Each number is 128 + 32 x the weight over the matrix's rms, rounded and kept within 0 to 255. Layers, rows and columns count from 0.

# layer 3 attention key, 64x64, rms 0.263, rows 24-44, columns 0-63
[[ 92 119 147 135 126 164 141 116 152 111 163 153  32 113 109  81 110 120 167  94 137 150 116 111 104 125 144 133 148 160 142 166 122 197 147  94 173 185  95 118 117 159 159 122 158 124 113 148 112  94 112 109 156 127 105  79  99 142 120 100 154 163 153 123]
 [128 129  96 142 125  74 160 154 128  50 127 151 133  89 149  91 128 107 102  95  98 144 159 124 124 101 144 114 124 137 130 116 127 136 127 161 112 150 156 113 167 105 153  97 154 141 136 154  95  97 138  61  97  76  79 105 118 136 147 121 129 138 121 117]
 [149 124 120 100 118 140 124 141 168 178 151 135 138 211 105 164 130 183 107 130  97  94 177 113 151 106  81 175 119 106 125  42 151 106 102 116 130  99 143 148  71 164 132 146  95 145 157 116 156 140 134 161 181 158 187 186 140 133 134  97 122 118 123  84]
 [130 115  62 156 163 133 180 160 171 103 165 140 136 119 108 143 156 180  93 101 156 150 146  95 147 102 132 151 168  49 174 117 167 119 135 148 150 135  98 111  85 150 128 159  74 143 123  64 106 183 152 147 105 162 136 175 199 114 121 153 116 151 104 107]
 [135  90 145 201 103 172 134 115  98 107 136  87 130 118 128 125 103 151 164 137 152 164 119 131 131 135 236 166 106  81 110 110 130  97 151  93 136 129 178 182 158 146 192 171 144 117 113  77 152 145 110 178 130 117 118 155 119 128 116 137 142 126 159 109]
 [146 165 108  90 121 147  83 122 128 142  43  75 184 183 136 195 151 174 101 151 129 138 134 165 153 141  95 146 136 129 113  95 109  53 140 156 154 162 108 124 110 149 118 130  91  96 147 185 141 116 120 156 141 174 201 162 183 149 167 203 102 116 163 102]
 [154 106  75 170 133 121 199 157 157 106 125 131 150  59 154 100 159 143 139 101 103 182 140 125 121 134 152 164 169 107 143 128 117 193 152 146 135 150 162 146 154 134 147 127 160 120 105 209 114 154 119  97  92 106  76 127 189 135 102 171 112 148 103  92]
 [119  99 177 123 163 141 144 139 123  86 178 135  93 110 118  67 157  57 154  92  67 144 139 144  93 156 158  99 154 160  99 147 147 211 139 120 141 126 101 149 150  76 152 128 186 101 135 137 135 115 120 113 139 129 110  77  37 112 125  79 146 127 136 128]
 [102 142  72  68 143 130 129 150 132  74 149 113  85 123 171  82 103 136  92 109 114 150 136  88  98 124 120 153 137 117 106 157  94 132  23 136 146 141 136 102 132 108 172  99 112 124 145  93 106 129 122 132  90 124 111 117 144 159 104 112 110 138 128 131]
 [131 129  91  99 168  83 136 151 115 127 170 119 135  89 127  83  94 136 137 131 117 132 136 137 112 136 119 140 127 161  99 223 134 178 102 102 156 121 139 110 140 130 150 115 119  97 127  79 136 143 164 144  78  94 136 120 153  92 127 141 150 200 118 149]
 [126  77  98 147 115 139 133 113 166 179 141 130 137 119 112 163 163 118 117 107 141 139 125 108 108 138 147 118 145  70 137 186  93 142 131  92 111 142 116 105 110 183 111 105 189 103 108 129 147 161 123 129 141 156 162 157 152 122  80 143 126 126  78 158]
 [138  71 137 146 109 121 158 132 138  90 146 106 139 109 143  79 122 138 106 109 124 124 133 111 129 150 122 126 141 131 111 162 146 151  98 125 146  61 134 114 118 109 174 146 133  86 137 110 133 185 123 136 130 141 144 127 114 116 115 118 114 158  99 144]
 [160 149 106 104 130 164 110 122 104 129 107 149  99 113 132 139 114 152 184 143  94 150 118 150 163 131 121 154 178 115 165 139 109 113 110 174 115 124 122 120 105 127 132 131  95 169 119 186 163 100  91 171 173 103 166 141 169 171 174 122 126 121 163 122]
 [113 153 146 166 148 156 155 121 156 158 102 151  86 114 164 141 147 122 175 119  80 136 163  98 140 188 199 140 135 125 162 169 118 164  77 112 102 153  42 135 105 155 164 142 109 166 119 156 138 145 110 133 162 124 190 154  56 136 119  83 130 155  58 129]
 [148 106 142 144  70 111  98 142 130 152 107 113 106  96  50  66 130 181 129 155 106 125  85 135 108  98 131 176 154  97 157 127 139  88 191 150 150 124 155  76  73 144  88 138  96 167 145 169 147 132 145 148 141 145 120 204 171 112 120 136 143 131 155  91]
 [127 148 155 152  56  99  99 136  91 120 109 158  56  87 110 102 139 176 139 184 131 104 139 132 132  89 113 134 160  99 152 102 140 127 144 180 155 146 107 115 111 127 109 158 111 171 111 127 117 166  89 171 188 132 185 135 128 138 123  70  74 133 133 160]
 [112 184 118  44 127 160 121 138 113 154 190 175 116 141 117 127 123 141 177 112  71  95  76  91 189 184 148 136 115  97 126 151 108 133  48 123 141 164 119 112 179  36  74 215 117 127  72 195 170 109 177 132 110 179  76 105 127 234 145 123  66  54 171  92]
 [ 99 122 169  41 104 127 154 189 113 121  99 118 168 219 128 113 141 124 101  45  66 112 153 101 133 132 149 101 131 158  85 149 113  99  73  62 152 144 139 118 162  98 149 146 168  57 143 111 158  31 181  54 135 154 130  86  99 128  99 181 126 175 166  90]
 [158 122 162 194 177 123 138  91 120 112 165 142 133  53 152 146  88  87 120 204 133  78 151 128 142 167 156 156 112 154 152 148 171 183 147 121 127 124  94 185 168 167 115 147  78 170 104 107 134 187 102 161 103 114 192 152 107 122 141  93 132 151 126 162]
 [130 137  85 131 119 107 137  99 123 127 121 103 142 125 152 111 113 137 151 127 108 178 171  90 147 102 123  91 157 153  88 111 128 132  84 148 112 146 154  96 141 144 166  52 128 127 165 158  83 129 168 125 153  89 142 102  99 128 173  74 104 175  96 165]
 [108 167  81 105 110  66 153 158 135 147 167 131 153 124  91 128 172 135 150  85 113 105 138 125 131 128 129 141 127  91 139 101 157 105 121 153 172 147 123 112 103  99  99 159 145 144 150 193 161 109 132 144 147 165 110 105 170 135  97 203 152 119 216 104]]
# layer 3 attention query, 64x64, rms 0.264, rows 25-44, columns 0-63
[[146 110  81 121 151 125  90 148 137 126 127 110 117 111 133 133 117  93 188 115 124 111 181 128 122 141 143 154  98  95 188 167 142 151 125  86 144 141 107 110 106 162 142 150  98 145 101 112 151 138 135 153 119  65 189 173 138  90 127  88 159 142 128 135]
 [ 69 109 109  59  94 136 104  98 198 123 155 124 113 187  96 150 121 165  83 125 122 122 145 116 121 115  66 127 154 116 125 101 169 133 144 132 118  86 122 102 139 123  77 150 105 138 141  95 117 149 102 151 157 171 121 120 156 164 110 131 133  92 124  90]
 [ 81 148 134 104 117 120 121 140 137 119 104  93  86 173  83 130 156 179 162 129 170 161 177 112 114  89 124 106 133 124 167 136  93  82 176 138 179 149 113  68 118 169  57 182 115 140 141 125 119 189 103 146 112 160 162  86 154 119 103 109 121 148 134  86]
 [178 121 195 195 108 157  96 100 125 119 132 129 142 133 106 153 108 129 150 134 130 175 127  75 120 101 137 118 104 113 107 134 137 125 143 135 132 158 115 125 131 111 124 195  90 146 152  96 118 149 135  98 191 151 111 124  80 151 101  51 180 183  84 103]
 [112 182 154  77 129 113 108  85 124 106  92 155 166 170 110 117 154 144  51 153 149 106 118 144 132 122  63 101 155 122 137  88 146  71 135 154  79 120 145 120  98 140  40 174 111 148 184 134 144 117 147 105 131 187 120 136 120 199 177 185  84  93 121 113]
 [124 121 160 113  95 117  83 128 117 125  68 135  93 149  75 137 122 113 172 132 145 132 162 147 162  87 166 136  95  51 183 150 100  79  93 127 145 130 118 122  86 190  61 147  96 124 136  95 183 161 110 159 107 136 163 118 136 150  98  98 186 191 125 109]
 [182  59 158 186 158 142 194 141 160 175 152 129 138  87 146 142 116  73 143 110  90 115 151 140 132 133 169 130  92 114  99 176 172 189 152 125 177  85 144 156 149 138 188 145 146 118 108 142 190 151 156 164 100  95 151 164 130  32 142 125 172 144  98 143]
 [135  86 167  95 133 150 152 146 171 138 163 155 179 125 147 132 115 191 153 100 132  92 145 145 106 134 105 100 112 111 150 126 121 130 148  98 168 137 172  94 169 107 129 161 115 152  69 158 125 116 182 130  79 136 105 111 156 132 110 123 123 145 113 128]
 [102 126 183 156  89 119 145 167 113  72 153 179 111 138 201 118 140 198 150  86 138 144 131  99  86 126 110 110  80  89 154  86 132  90 174 118 189 133 143 107 150  94 131 125 157 112 106 222 116 209 132 157 164 129  67 108 109 114 115  63 124 115 134  71]
 [131 177 105 136  93  99 155 142 112  76  92 130 126 154  90 117 138 202 128 105 107 158 144  92 108  78  97  81 112  93 191  81 140  50 161 133 116 150 151  94 135  93 143 155 124 111 111 179 132 127 150 118 146 136  69  78 130 176 110 111 128 153 123  48]
 [145  47 109 112 133 129 153 113 131  79 121 110  55 132 155 104 161 171 156 130 126 161 119  95 114 104  99 105 132 164 123 111 112 121 115 147 133 155 145  68 163 144 157 110 136 132 102 121 140 174 105 155 118 141 105  94 109 149  96 132 137 139  90 126]
 [121 189 144  74  72 120  77 129 231 156  71 111 181 181 107 138 174 157  66 128 200 102 147 160 181  96  40 133 157  36  41 103 178  50 175 135 136  67  76 128  63 164  66 113 117 108 155 142  83  40 181 115 160 165 103 157 252 116 121 119 143 107 148  83]
 [133 184 163 132  71 115 108 135 176 157  90 125 173 162 104 117 130 173  78  80 154 147 148 124 149  99  83 134 109 103 134 151  64  56 170 134  94 172 113 127 137  95  74  89 112  56 137 154  96 138 148 122 165 169  76 108 134 149 111  95 146 133 176  93]
 [ 99  89 184 156  95  96 112 150 150 158  23 138  79 120 126 128 121 105 137 117 215 127 128 139 139  60 139 139 136 131 108 169 107 143 166 116 121 106 113 110 143 120 122  96 134 164 166 164 121 125 143 145 152 152  77 100 172 124 110 104 193 127 133 167]
 [140 193 151 125  67 164  60 132 162 132 116 104 141 158  94 146 158 155 118 109 165  54 132 129 159  70  27 193 108  73  55 138 119  55 164 153  93 110 113  76  46 156 104  74 113 152 113  88 114 128 167 115 126 140 106 151 168 199  84 150 186 127 203  71]
 [ 96  96  31 119 109 133 109 153 172 140 119 120 131 147  77 137 181 222  79 135 133 146 159 107 157 146 100 161 174  93 174 114  55  67  97 139  64 138 179 114 110 135 115  85 125 120 161 109 105  79 141  95 150 143 163 204 193 133 117 160 181 148 136  92]
 [139 143  75 130 207 174 174 111 171  89 182 134 159  75 137 137 136 181  97 158  85 165  88 119 113 217 181 145 104 198 115 150 112 176 124 112 113 109 155 131 109 160 180 175 159 113 128 130 142 106 140 142 127 129 126 155  78  99 197  92  85 110 105 132]
 [167 112 194 129  77  72 136 116 127 158 115 151  93 154 112  99 109  61 146 100 144  80 131 161  83  76 104 124 118 105 123 127  90 136 140 156 165 143 131 151 148 113 111 139 103 150 130 128 127 134 119 122 125 133 155 137 113 112  33 121 114 116 138 103]
 [130 117 133 108 137 150 104 136  32 132 161 130 159 125 190 146  62  84 186 173 132 127 114 131 127 137 160  98 153 140 100 134 197 189 153 124 182  98 110 132 143 110 128 142  76 113 146  96 104 155 116 151 132  87 120  68 116 136 147  93 167  89 131 152]
 [133 146  96  78 178 141 146 158 170 126  98  96 132 179 122 129 153 157  57 116 104 178 140 140 139 170 122 130 164 135 101  86 114 153 124  75 124  88  91 136 110 164 129 144 125 139 132  96 129 103 127 117 103 171 105 172 175 101 146 140  78 110 117 142]]
# layer 3 attention value, 64x64, rms 0.244, rows 0-31, columns 0-63
[[ 96 120 175 106 157 138 100 103  90 126 157 131 178  60 153 164 101  72 116 148 113  79  90 121 175 121 127 144  99 164  92 150 117  88 203 133  68 101 122 121 183  67 105 117 131  90 148  89 113 152 170 150 115 100 154 112 120 133 132 122 114  81 104 167]
 [118 115 159 149 149 166 108 156 107 116  83 125 160 119 100 203 143 103 162 105 144 152 123 134 117 113 116 154 124 122 107 141  86 113 158 123  79  72 175 163 176 106 128 175 109 113  99  81 108 151 112  11 102 129 127 117 110 130 198 112  99 138 151 158]
 [109 130 122 179 114 132  93 146 174 123 153 124 105 100 132 105 148 140 173 156 177 120 119 124 158 119 131 131 135 134 108 131 106 102 110 138 187 110 166  97 118 213 108 159 125 142 105 146 131 164 170  83 167  97 131 137 149 159 100 111 192 135 166  91]
 [124 134 153 204 102 149 105 129 107 133  75 146 100 176 151 166 119 119 167 121 124 160 168  37 132 161 135 189  90 132 149 123  70 147 172 111  38 133 102 138 233  94 115 102 116 149 138 102 112 188   9  87 137 200 112 157  96 121 135 104 129 131 104 126]
 [ 88 151 169 109 138 111 104 132  57 159 120  77 147  89 154 186 115  72 150 169 147  77  85 171 174 107 132 141 113 161 122 166 125 101 190 143  64 111 138 113 143  50  94 169  92 112 126  82 105 190 160 175 109 112 140 131 116 152 150 163 113 101 120 197]
 [196 104  86 127  77 169 136 129 250 146 147 131 198 141 111  64 149 203 151  91 138 136 158 103 101 118 128 122 118  78 104 137 151  89  60 133 211 197 121 145  40 223 139 176 119 155 115 241 177 108 195  49 207  92 128 164 160 142 104 171 143 146 126  21]
 [135 108 178 210  97 130 107 150 125 150 100 156  31  93 107 108 162 129 196 129 141 168 114  96 114 137 141 122 108 159 158 150 122 126 103 139 153 155 118 134 155 167 126 177 146 145 104 132 147 161  21 155  65 183 170 144 127 134 106 111 207 203 147 106]
 [ 52 125  97  97 167 123 151 127  81 118 146 137 143  93 166 128 124  85 129  90 134 104  97 141 109 123 123 118 143 168 105 144 148 140  94 101  64 108 122 116 149  52 162  93 163  97 173 133 125 101 148 104 148 112 110  35 117 128 187 123 116 118 125 172]
 [120 139 152 148  52 149 123 163 138 157 152 158 146 120 140 134 112 135 159 151 116 115 137 101 120 108 135 175 110 120  92 166 162  92 126 143 212 133 110  92 124 107 131 145 142 162 114 149 120 249  85 162 149 141 149 144 146 126  54 150 158 128 155 139]
 [134 108 158 154 116  88 136 133 106 174 141 111 132 157 116 118 114 139 181 125 157 150 146 124  90 149 144 160 117 139 134 147  95 174 149 110  40 168 117 169 176  63 165 150 127 129 115 176 133 106  91 111  90 155 115 136 115 101 180 143 108 143 124 117]
 [ 91  88  99 132  80 158  87 161 170 162  64 124  48 134  94 142 152 182 104 146 141 127 143 117 128 120 111 187 142 112 155 151 144  84 170 174 128  84 150 119  97 203 113  79  82 197 110 128 118 170  59  87 109 199 164 179 144 143 104 113 123 153 155  93]
 [105 111 156 113 121 128 131  90  68 177 113 119 157 110 164 186 120 104 143 150  96 112 113 125 157 143 156 128 124 166 127 142  89 135 159 102  39 157 119 138 114  80 112 165 117 107 136 104 139 133 138 110 205 105 170 134 116 108 166 147 118 103  91 153]
 [ 86 154 146  87 150 111 149 134 116 171 107 129 139  80 147 165 114  89 143 135  89 125 111 154  76 126 168  99 128 184  99 159 100 156 143  97 147  98 143 122 124 112 126 248 175  94 138  93 136 162 150 156 127  80 146  87  97 110 187 123 114 140 128 145]
 [105 135  78 111 169 125 143 123 163 105 102 134 108 108 141 152 113 134  60 104 151 136 133 101 143 158 164 121 180 138 131 105 151 180  95  91 125  84  85  97 128 168 126  82 143 140 135  86 116 147 134 151 203 143 148  98 120  74 119 102  68 125  94 181]
 [ 85 125  81 118 113 129 146 133 181 121 144 160 130  87 134  64 142 174 134  89 150 142 134 140 112 118 125  90 140 109 115 139 187 129 103 113 232 169  98 133  82  83 157 131 155 129 145 145 141  77 147  75 181  79 123  82 136 112 126 155 128 119 142  93]
 [151 114 147 149 123 133 113 128 130 101 123  71 189  99 128 129 135 107 101 146 112 131 136  51 134 157 164 160 120 140 134 129 204  83 145 126 184  64 126 104  75 104 157  82 119 172 128 148 131 127 119 135 163 117 135 189 126  97 136 124 145  90 102 124]
 [ 87  92  78 117 136 141 188 134 132 162 182 135 152  81 130  94 146 142 173 111 121 132 122 135  77 119 157  90 129 137 108 154 130 141  73 126 215 167 119 165  78 169 171 179 164 117 108 235 159  98 161 166 145  85 117  65 141 104 139 177 147 153 142  96]
 [128 146 121 151  62 128 125 159 160 134 116 154  70 130  85  65 132 171 136 134 119 135 141 182 170 135 147 133 180  83 136 124 106 160 155 129 210  98  97 115 122 156  92 123 139 169  96 111  94 169  99  80 132 150  86 175 128 123  45  97 122  88 164 140]
 [221 203 105 110 100 180 151  89 200 128 150 150 156 126 112  91 142 172 112  90 101 106 117 127 141 122 108  69 119 103 112  95 192 113  81 146 161 187 104 117  61 145  87  87 116 121 166 155 141 100 187 124 237  89 129 104 138 143 143 170 108 131 111  94]
 [110 158 167 158 151 129 121 125  78 123 140 127 128 100 149 168 133  76 147 154 136 112  77 155 136 154 152 122 117 167 123 129 119 110 144 134 131  91 128 114 174 100 130 105 166 106 133 113 143 132 101 180  91  86 137 112 115 111 150 115 151 136 112 161]
 [148 161 104  71 149 148 121 119 194 126 114 131 175 126 120 115  98 168  56  87 107 105 105 136 152 125 110 159 124  99 112 127 135 125 165 122  75 111 113 148 110 125  86  65  77 115 135 140 106 117 208  88 121 106  74 156 140 126 142 140  31  59 108 165]
 [145  82  79 109 102 150 133 128 215 108 138 119 140 117  85  82 154 187 119 103  94 134 160 122 125 137 136  97 108  93 122  78 129 120  97 124 222 129 131 143  55 255 157 189 123 166 112 191 158  91 158 116 169 106 141 163 160 138  71 131 172 136 153  34]
 [ 91 128 123 164 128 109 152 150 126  84 134 132  76  63 163 126 124 125 171 148  94 130 107 117 122 145 220  77 122 172 105 129  99 114  95 107 250 103 118 147 114 199 189 175 186 102 117 137 182 108 127 187 177  66 176  81 106 102 117 120 233 173 146  92]
 [ 62 150 149  58 135  95  88 114  41 156 145 102 152 113 144 172 116  75 152 154 115  95 103 170 196 120  97 163 130 153  97 139 105 112 196 128  26 132 148 128 165  53 106 142  99 102 160  87  80 103 141 105 120 119 140 113 130 157 144 126  96  56 117 171]
 [120  86 103 128 144 123 163 124  80  78 148 161 131 150 149  99  86  62 177 135  60 104 175 161  98 138 140 111 114 159 141 114 106 148 140 120 201  61 117 138 162 197 123 165 195 105 159 137 168  93 157 145 110 124 159 107 106 150 113 119 179 117 117 103]
 [150 143 115  81 135 146 141 104 190 229 119 155 130 150 116 139 112 132 119 120 153 142 140  60 109 112 109 150 138 133 129 151 175 136  87 128  46 152 106 115  87 140  73 100 124 134 169 129 131 183 186 124  98 209 137 109 142 110 132 126  84 158 107 132]
 [157  90 142 114 180 162 170 120 136  91 148 145 134  93 111  96 131 132  89 104 119 142 122 129  89 132 142  73 134 167 145 125 146 128 119 112 147 100 160 131  57 207 167 118 157 107 128 157 142  92 219 139 100 122 150 125 135  91 162  97 154 168 132 112]
 [174 110 127 116 136 161 117 131 141 136 105 105 195 151 127 134 137 127 127 168 134 122 119 133  85 117 148 147 127 131 104 110 112  86  42 116 189  90 151  90  88 214 160 194 159 119 131 181 135 127 200 137 121  93 123 136 140 132 160 127 171 149 128  85]
 [218 120 198 139 150 123 113 106  32 109 135 153 150  81 210 131  89  79 154 121 151  93  73 111 126 114 121 129  89 155 158 127 137 117 209 143  92 149 131 144 149   0 124 105 100 110 165  54 137 115 107 205  34  96 128  94 115 142 147 146 143 124 100 153]
 [151 125 144 134 110 144 104 124 141  63 103  98 166 118 106 162 159 107 103 130  80 120 103 117 126 148 149 139 116 113 107  72  93 124  92 126 103  95 144 121  85 187 167 149 148 138 106 133 148 104 160 107 147 112 163 185 128 117 165 133 154 152 147 118]
 [ 86 118 137 160 100 113 114 171 105 144  90 110 143 133 113 229 150 129 158 165 111 149 146  70  98 124 170 187 140 167 132 161 143 127  88 141 164  93 131  97 129 144 152 203 154 149  97 113 127 255  24 230  81 172 170 169 113  96 122 121 166 174 151 176]
 [ 97 124 143 139 155 159 138  81 123  56 182 161 165 122 174  85  95 114  98 147 159  87 142 124 178 147 104 103 123 140 120 110 114 117 118 102  22 144 115 121 162  74 141  47 163  80 205 150 118 137 126  63 153 137  89  68 102 117 103 104  96 102  93 156]]
# layer 3 attention output (transposed), 64x64, rms 0.244, rows 0-31, columns 0-63
[[ 91  89 143 147 104 157 133 111 163 105 110 155  70 138 163 140  75 158 155  93  79 145 160 101 102 139 134 129 118 132 171 112 158  96 132  89 165 185 108 134 125  82 113 171  88 132  82  89 116 175 145 136 116 132 131 115 153 130  42  68 172 167 146 115]
 [ 97 141 143 105  88 140 123 124 171 127 121 105 130 102 154  80  93 108  87  88 137  97 174 165 137  98 154 119  96 131  69 164 170  94  64 131 171 181  40 147 127 144  99 129 162 133 102 154  95 139 136 131 124 121  81 147 123 134 123 132 125 121 105 150]
 [169 180 150  66 114 142 169 147 153 130 142 108 117 111 137 102 139 192  95  74 130 166 149 110 185 148 164 138 141 147  98  91 172 124  92 154  79 150  96 138 121 115 173 199 157 110 127 154 101  71 131  75  90 123 135  73 179 101 157 168  44  56 199  96]
 [137 141 167 127 162 115 145 133 157 133 159  98 153  94 147  94 103  98  52 130 170 161 132 130 145  79 107 106  88 184 151  78  49 125  95 148 164 116   3 187 121 143 145  93 212 109 126 185 154  94  79 125 123 190 128 107  84 109 140 177 109 127 119 166]
 [ 92  88 171 114  86 165 100  70 141 143  97 181  59 166 131 154  80 135 149 102 103 135 162 124  85 160 163 123  91 134 139 147 154 110 114  79 170 166 144  89 133  93 104 142  70 159 122  90 165 184 139 173 125 110 145 139 151 165 111  54 139 156 117 132]
 [140 198 110 125 157 100 143 159  57  87 119  89 178  35 161 126 134  65 126 185 178 113 119 161 169 176 169 160 146 115 107 117 145  85 147 152 135 152 172 136 104 173 220 140  97 134  13  86 102 108 115 200  86  65  94 102 164  41 123 132 161  92 177 151]
 [ 94 159 124  63 128  99 190 137 168 138 114  59 131  38  80 111 109 145 187  79 159 123 136 146 201 215 182 101 155 134 120  52 134 121 120 125 112 191  58 108  84 144 166  84 127 111 190 167 111  93 182  98 145 150 141 179 156  84 132 138 101  78 138 121]
 [145 161 173 128  93 200 141  84 166 126 131 142 120 126 114 189 123 134  89  88  80 181 143  95 132  70  71 117 126 140 137 155 133 103 145 164 120 103 156 109 163 127 113 162 138 139  76 110 109 169 124 117  80 161 136 142 153 144  96  83 150 107 143 120]
 [161 146 107 110 158 178 149 109 138 112 153 108 112  81 152 144 104 161  90  80 122 213 124  39 193 171 182 123 185 104 183  80 130 118 121 136 143 167 129  98 112 144 156 142  66 154  50 134  76 105  95 118 118 114 148  92 143 118 149 140 145 115 180  78]
 [118 126 146 157 124 125 144 128  83 135  96 167 133 112 155 201 129  55 130 150 143 126 127 115 107 113 134  92 132 122 174  93 110 130 137 132 146 136  71 151 148 104 109  97 102 153 124  80 140 154  67 133 165  78 151 152 101 150  99 177  89 155  66 119]
 [123 121 165 109 169 137 168 160 117 110 157 127 141  78 150 112 117 107 117 123 178 145 117 177 178 147 121 135  87 121 128 108 108 116 114  89  78 191  54 113  99 202 101 124 180 128 121 112 174 103 126  76 111 106 105  76 145  76 160 113 108  69  96 193]
 [147  70 170 127  87 143 142  80 182 136 126 158  92 124  94 183  72 130 144 172 134 121 138 157 118 121 192 148  98 101 157 165 134 120 107  99 165 122 119 121 130  63  61 147 143 195 152 121 215 190 118 201 116  94 131 141 120 146 142  44 133 194 119 125]
 [128 102 138 109  82 147 125 126 166  76 164 114 116 167 155 151  79 124 142 109  76 154 142  96 152 142 154 149  90 107  60 158 209  80 112 152 139 118 165  80 162 148 106 185 112 126 123 117 138 199 154 197  90 181 126 206 179 152 146 100 147 141  90 149]
 [ 81  92 192 130 112 147  60 122 111 130 131 142 152 146 129 137 135 147 146 144 138 135  86 142 136 213 107 124 101 165  97 156  69  91 128 119 155  25 120 194 107  90  60 174 166 157 173 191 159 169  99 127  80 127  60 137 106 181 135 114 142 140 118 146]
 [154 136 174 100 136 144 109 126 114 122 142  74 207 111 165 121 170 149 126 136 125 109 122 116 194 155 151 142 100 153  87 141 139  64  93 126 138 107 158 112 140 139 159 136 124 133  74 113 111 164 110 131  69  96 154 186 184 103  56  39 158  94 188 110]
 [ 66 159 149 120 172 114 101 141 164 124 132 138 123 116 160 102 111 126 137 170 159 125  93 179 125 136 108 132  80 139 119 113  49 129  44 136 152 127  46 141 137 122 122 110 149 103  95 147  85 129 122 165 118 141  88  79 131 143 119 112 157 170 132 212]
 [174 122 109 107 126 129 145 116  88 132 109 132 117 106 121 157 118 112 106 106 106 171 125  91 179 151 153 133 133  91 175 166 134 112 161 107 135 141 168  95 168 122 164 167 105 136 113  76  96 105 138 145 111  80 136 169 156 118 102  87 118 112 116 181]
 [154 132 126 162 105 127 108 186 124 137 157 114 137 139 154  84 137 140 122 158 179 129 119 107 177 124 129 164 125 168 117  64  80 169  85 191 141  92  85 197  94 130 158  68  85 174 143 188 109 123  97  98 134 127 120 127  45  92 150 166  99  93  74 110]
 [110  98 154 170 123 115  38  82 115 127 240  94 143  91 166 127 129 155  93 181 121 139 181 105 159 150 128 114 182  91  70 164 100 133 104 162 165  51 171 105 123  93 127 163 151 120  99 161 144 135 121 175 152 141  95 152 124 130 172  85 161 135 126  75]
 [137 107 128 114  31  97 125  69 161 149 153 154  90 145 133 133  30 114 151  66  79 192 157  49 118 166  95 130 134 191 116 125 109 110 114 103 156 126  91 151 127  98  83 142  91 165 176 153  30 143 128  94 132 180 108 128 141 215 105 100 118 100 123  97]
 [119  68 162 172 120 120  66  90  60  84 133 164 128 133 144 176 136  63 126 141 165 166 132 141 124  95 103 102  95  99 113 129 136 147  87 156 180  73 181 164 109  84 148 155 114 140 118 130 155 163 142 169 136  81 134 101 109 143 103 107 143 188  78  93]
 [115 137 119 111 157 109 173 138 137  85 106  96 157  72 105 100 108 101 139 189 173  55  98 172 133 189 162 132 163 136 130  59 157  88 183 167 106 170 135  74 122 182 203  97 143  94 102 154 150  61 129 115 162 135 107 125 165  46 149 130 111  92 188 144]
 [125 146  77  98 135 155 209 141 195 123 173 118 103 129 153 104 131 130 110 135 108  86 137 115 182 195 124 114 120 135 165  99 135 132 104 148 128 109 143  92 137  75  97 140  70 130  94 127  65 129 185 145 101 161 123 127 244 150 159  63 151 117 181 183]
 [139  96 171 134  77 153 135 105 176 153 108 205  58 148 116 126  86 132 159 117 117 159 170  96  97  77 135 156  94 117 126 131 184 101 161 103 160 183 122 113 122  88  84 133  70 175 151  77 166 191 110 135 119  77 139 152 108 108  86 111 167 172 165  75]
 [ 98 121 106  75 139 156 183 151 190  95 170 114 142 131 164 126 136 199 128  68 110 166 133  99  95  78 131 117 160 111 122  78 183  99 102 167  54 219 141 127 152 127 190 108 118 134 104 169  43 115 127  88 143 165 100 150 165 125 103 221  86 129 115 107]
 [147 110 146 170 128 138 133  70  74 127 131 129 142 117 124 155 151 141 168  89 114 205 105 131 192 158 166 165  65 130 122 146 173 136 144 135 123 165 135 201 108 164 129 236 157  86 197 125 110 159 147 162 146 142 127 142 110  47 196 124 134 129 121  99]
 [ 91  83 119 154 132 140 144  81 127 103 115 140 123 127 132 139 182 139 196 127 114 128 137 184 124 138 148 151 131 111 149 113 187 127  99 134  97 160 141 116 138 133 158 143 107  96 152 118 108 147 167 122 170  90 103 117 141 135 131  86  54 109 109 110]
 [128 255 142  24 133 136 164 175 142 100 164 153 139 137 134 165  74 159 168 107  46 107 125 111 166 149 111  82 135  77 103 155 175  63 103 188 115 157 132 158 105 162 137 220 151  99  66 138  51 142 190 101  63 166 126 160 129 115 156 120 104  82 122 152]
 [ 48 133 171 157 158  66 187 125 189 176 156 139  39 144  63 178 106 146 194  62 128 173 145 124  78 127 123 107 148 136 102  92 114  70  88  68  95 150 208  83 197  73  62 128 166  82 134 102  89 113 113  85 168  79 201  72 163 183 112 100 153 138 177  36]
 [113 144 168  91  95  99 147 101 150  65 103  94 115  91 106 117  48 114 136 132 127  39 148 163 158 153 148 145 145  97 132 123 111  42  57 122 167  90 158 146 130 111 143 132 191 132  66 219  71 137 192 147 131 167 136 149 193 151 117 145 117 106 164 134]
 [135 202 127 110 164 123 140 101 223 139 127  88  91 149 160 152  93 176 102 126  79 144 103  71 154 166 154  48 145 144 129 116 147 105 128  89 146 176  99 121 147 141 159  98 115 120  71 170 118 101 178 130 101 188 121 127 111  94 164  81 134 152  87 152]
 [147 122 172 190  70 140  75 119 145 160 176 179  83 139 116  84 138 105 144 129  87 169  83 137 117 137  93 133 152 165 125 186 141 169 143 170 141  66  54 180 140 108 108 146 138 113  94 138 139 139 123  69 157 128 140 151  14 191  92 147 154 127 164 122]]